{"hidden_size": 128, "intermediate_size": 384, "positions": "alibi", "attn_scale": 0.125, "bias": "all", "init": "normal", "init_std_o": 0.0, "optimizer": "soap_variant", "weight_decay": 0.091, "lr_head": 0.00904, "schedule": "wsd", "decay_fraction": 0.664, "batch_tokens": 65536, "doc_mask": true, "max_steps": 1915}
Each number is 128 + 32 x the weight over its row's rms, rounded and kept within 0 to 255. Layers, rows and columns count from 0. Numbers have three digits each. The size before them is the row's rms in percent of the matrix's.

# down: layer 2 MLP down (transposed), 384x128, rms 0.165, rows 333-352, columns 64-127
# up: layer 2 MLP up, 384x128, rms 0.187, rows 334-353, columns 64-127
down333 091:108130108114168126150161091120082108165097101155092159085130114100118134102088135177095071191132161126125065123132165122149115119129177143108195085144133151183126165147149090162129130121152105
up334 101:146139148093165094105134106132109122192153163183162178155114136145113181114143133147101110105098136119105156120214164095123161138100136050105152120163085129073076151157141104127114182141145111
down334 090:115150097114131154101153124177131146110134152096146120138115127075098107106171116145143102218090102096109122161112100092071109128114138140116133102136130153169157068141099145137134111106057165
up335 087:177119071098103156100132098138161105066176145184164103129108180120194166087145084139150186102119102095078084136095126102085153146098141177112113165139195086105184167140100151132134138181164139
down335 092:196164198152174087107106190116122028143124143123129100153133127145111159084131130094098126116121100145045103119126115137184100147156107195136116132134126133139141189132138158107197090116175089
up336 099:125170128190144105093183132108101135116119116145111153137153126140087121093120112133192074143082155125105202080128123136109128148074113108107126120109136160144188120151113188174111125114133118
down336 095:160131123143144153170106126068081154109129105079083121049123073153122131155157155138118172096095164161152169129044129143173161083105182106180142065140120150130109092098079067119188132146183125
up337 103:126030126219119116144148117148114124124098116070151145142158117124104127174117134104138112077133131169102087114073114104147105138143143105112174128103145056162219152033108136132125152153110136
down337 082:119211146109185143135151173162093099119124170175125148142082109100156133116096125185159167122100157128100152124137140163110172145144113089080075123156101137072056140139084159142108118108062119
up338 103:142120129189063092142138077080095071086147148148151125137116113122185145168112132116091133154160052166133089148129194093084152122133136096151106144076192142094170135139116107148130122075157148
down338 097:142105155088155120128137152146150190114105137120109092122107093147120131135168154120200145147142160115047185100127100125135163117123097157201118068174123102153103114125089110108086122118126195
up339 087:102171106143105150114064120099135106174096138170108134155130130139115131120119131103133080180089170124153179098157132080135143118067121087117107131059151107155130162136145124168107178098120134
down339 103:121170194112209150106162074118132144134148130180090120161116108145054102121089092141142127122120196137108093159035129126098092114138119171123162151097132115145097128167125169149101129129047140
up340 094:133081124133140196121098105129209128121155100145102100150159062181165099105117074082142132049105136169098148190134106153120175090160088167157107141108133117129154131150111179111080102118115138
down340 093:085121093097135144058185124070140146131109094174115113095142128100069120128077126146173091137128144091082162082127118106127108103101128090149135142137121097119171120124137081124122125150068167
up341 094:133129168125154158152092149070122133153163091100066141141152161144187141119151158114107074108134064087239095109122102099149141201142118075108114125114034094133173109138060114144177129129117127
down341 090:112137093096117080154136129122118136072163147116175128140116117095117097129125128100123143166085083125131096184131173172114076059137106115109137194094148129101156159173190121153045114148073176
up342 095:164113103122119102162101131133113114103113180100137148200148155111078121122075086108138111143120103086111111103125127102120108160126090084132132163100138185162093122142124145141135147156057079
down342 091:142160109151124143096116092118121106140107126093035116121082113102132163136132139133142120071071129156125145169193093158153109168136102106091138101151189097100209133137131095101177108099183115
up343 109:099089122110084114108105151127097093128171125118099127152137138083169107108120149150176136100137204141094181088132199168081158108154089131117138136130086116146095121169162122154103121172131088
down343 113:191149162180102114118131115116171168091035121066156103177192143132139064101163134134137069149151118097074203098090140110180112087133147131124121117096171160170087129136109166096113146205123142
up344 099:189149178109173133149085136132115193149132113117142131170122116118128090128169122096059143160161146079154132063143090143088184096084157140159098141154156131160134208151146057138121124162055109
down344 087:128105088166148106139134114139154159164124106133108126105143111105128179091104124131107058198129141151150078147142121105178077174128124143133148120076163176139171095111101155116130079106130099
up345 095:104141146108172109164117084138165164146071147133119153129113152196177148104172136134098071109092174091128144145122184141155145110103108089122131165096150110091124162136097165093138125210128157
down345 100:105119130147091140164186158136082146169184142124127158157096082086073130161124083120121168092106090195089154171179120128101102135129135154105182130113094157130160093122196083176129124098130125
up346 083:143144086184190139146151084127147135120096174193151113147105105146148114148128078085133173093112185102170125099103153104107179132115156073134097152160120146118129158133157156157152106105079168
down346 097:124126153082164131137111120103160069150141105075091188224155099101057127119134132115109096169105133149093111193136147100156128134109087094125147112131157103158105077112158170115109094130073103
up347 099:114137123071125084137109148100057162100098117134125152177156076115139112108121093079179125157133138134155112161148071138111121103127136142122155176098176167197169187112164155076161172098174103
down347 095:188146179129129071146153138133076126102140141169163139154105099118134124178098140138118158102104163136168040113181138127058153120145163115121137096077180094131119150193099153165117128128073136
up348 094:136125176134160131080099113112061112121082082137139156109114111129084133159162152091185150127134137078169162127140140085179119132162145119134148136126124117193128172062090110084113144143121141
down348 089:138193098197124168190132098062156160105104190093146153119102142137191175135126123094093118177091144179173115188127108149161142085067107150112122152119129124138122099181092103154143117112112105
up349 091:179092135168090090134087135119141076086161096167118131181117127081118029150127101100179130163134150088066149086185123192115131140131115043142112129086174080170147102173157136137125131153146144
down349 088:146094090088188158113196151127083184166217181130063145116151150141123129110175163133096086119133125119101124122108155139085110163117129083107125152133138088155092146090178141109164116090113131
up350 100:125096105178123168114190082128131085090130120106115188139118148159127131152177217099108188147124128154125128139079114124090167186129097118112115107110080126190142103084090172109108103142157101
down350 089:099090108121087069123093154165172146148145103132077084144084141114104113157070100160148102100138158142062126121075141159121151139127157151060142131137136105117079173140146128190127118124116137
up351 105:132175062063112181183124099169152110124183184128126110174128078145114196145094092142117134155201092113163115124107169161068117110132114164130107113139127171158110122137153135070127164117023082
down351 116:067069145141115098076136187137158180129117083102171139123110113099130143084163119112108181094139110135134135078105137122166161113173078000139113078146112175139104143158094136113117147169181151
up352 107:103102108162118147160133145086127130076125105113054162149134159164148135092177121097115155096145120149130146107132118148088130108194141125181166059129124128168105053124152144150112161188090110
down352 109:060055115141102169112085130093127101201055169140161107145149080113156133162150150134129123120128098154118121107120082146100112141135130080179049111098156098140155103110108132117124088145099174
up353 106:118115147144133136176163125049117132097117092130124153116147134096142106137088142136092182126092130158104077124082096149133097127162168070077117107147147115151101122133116110111111121158141092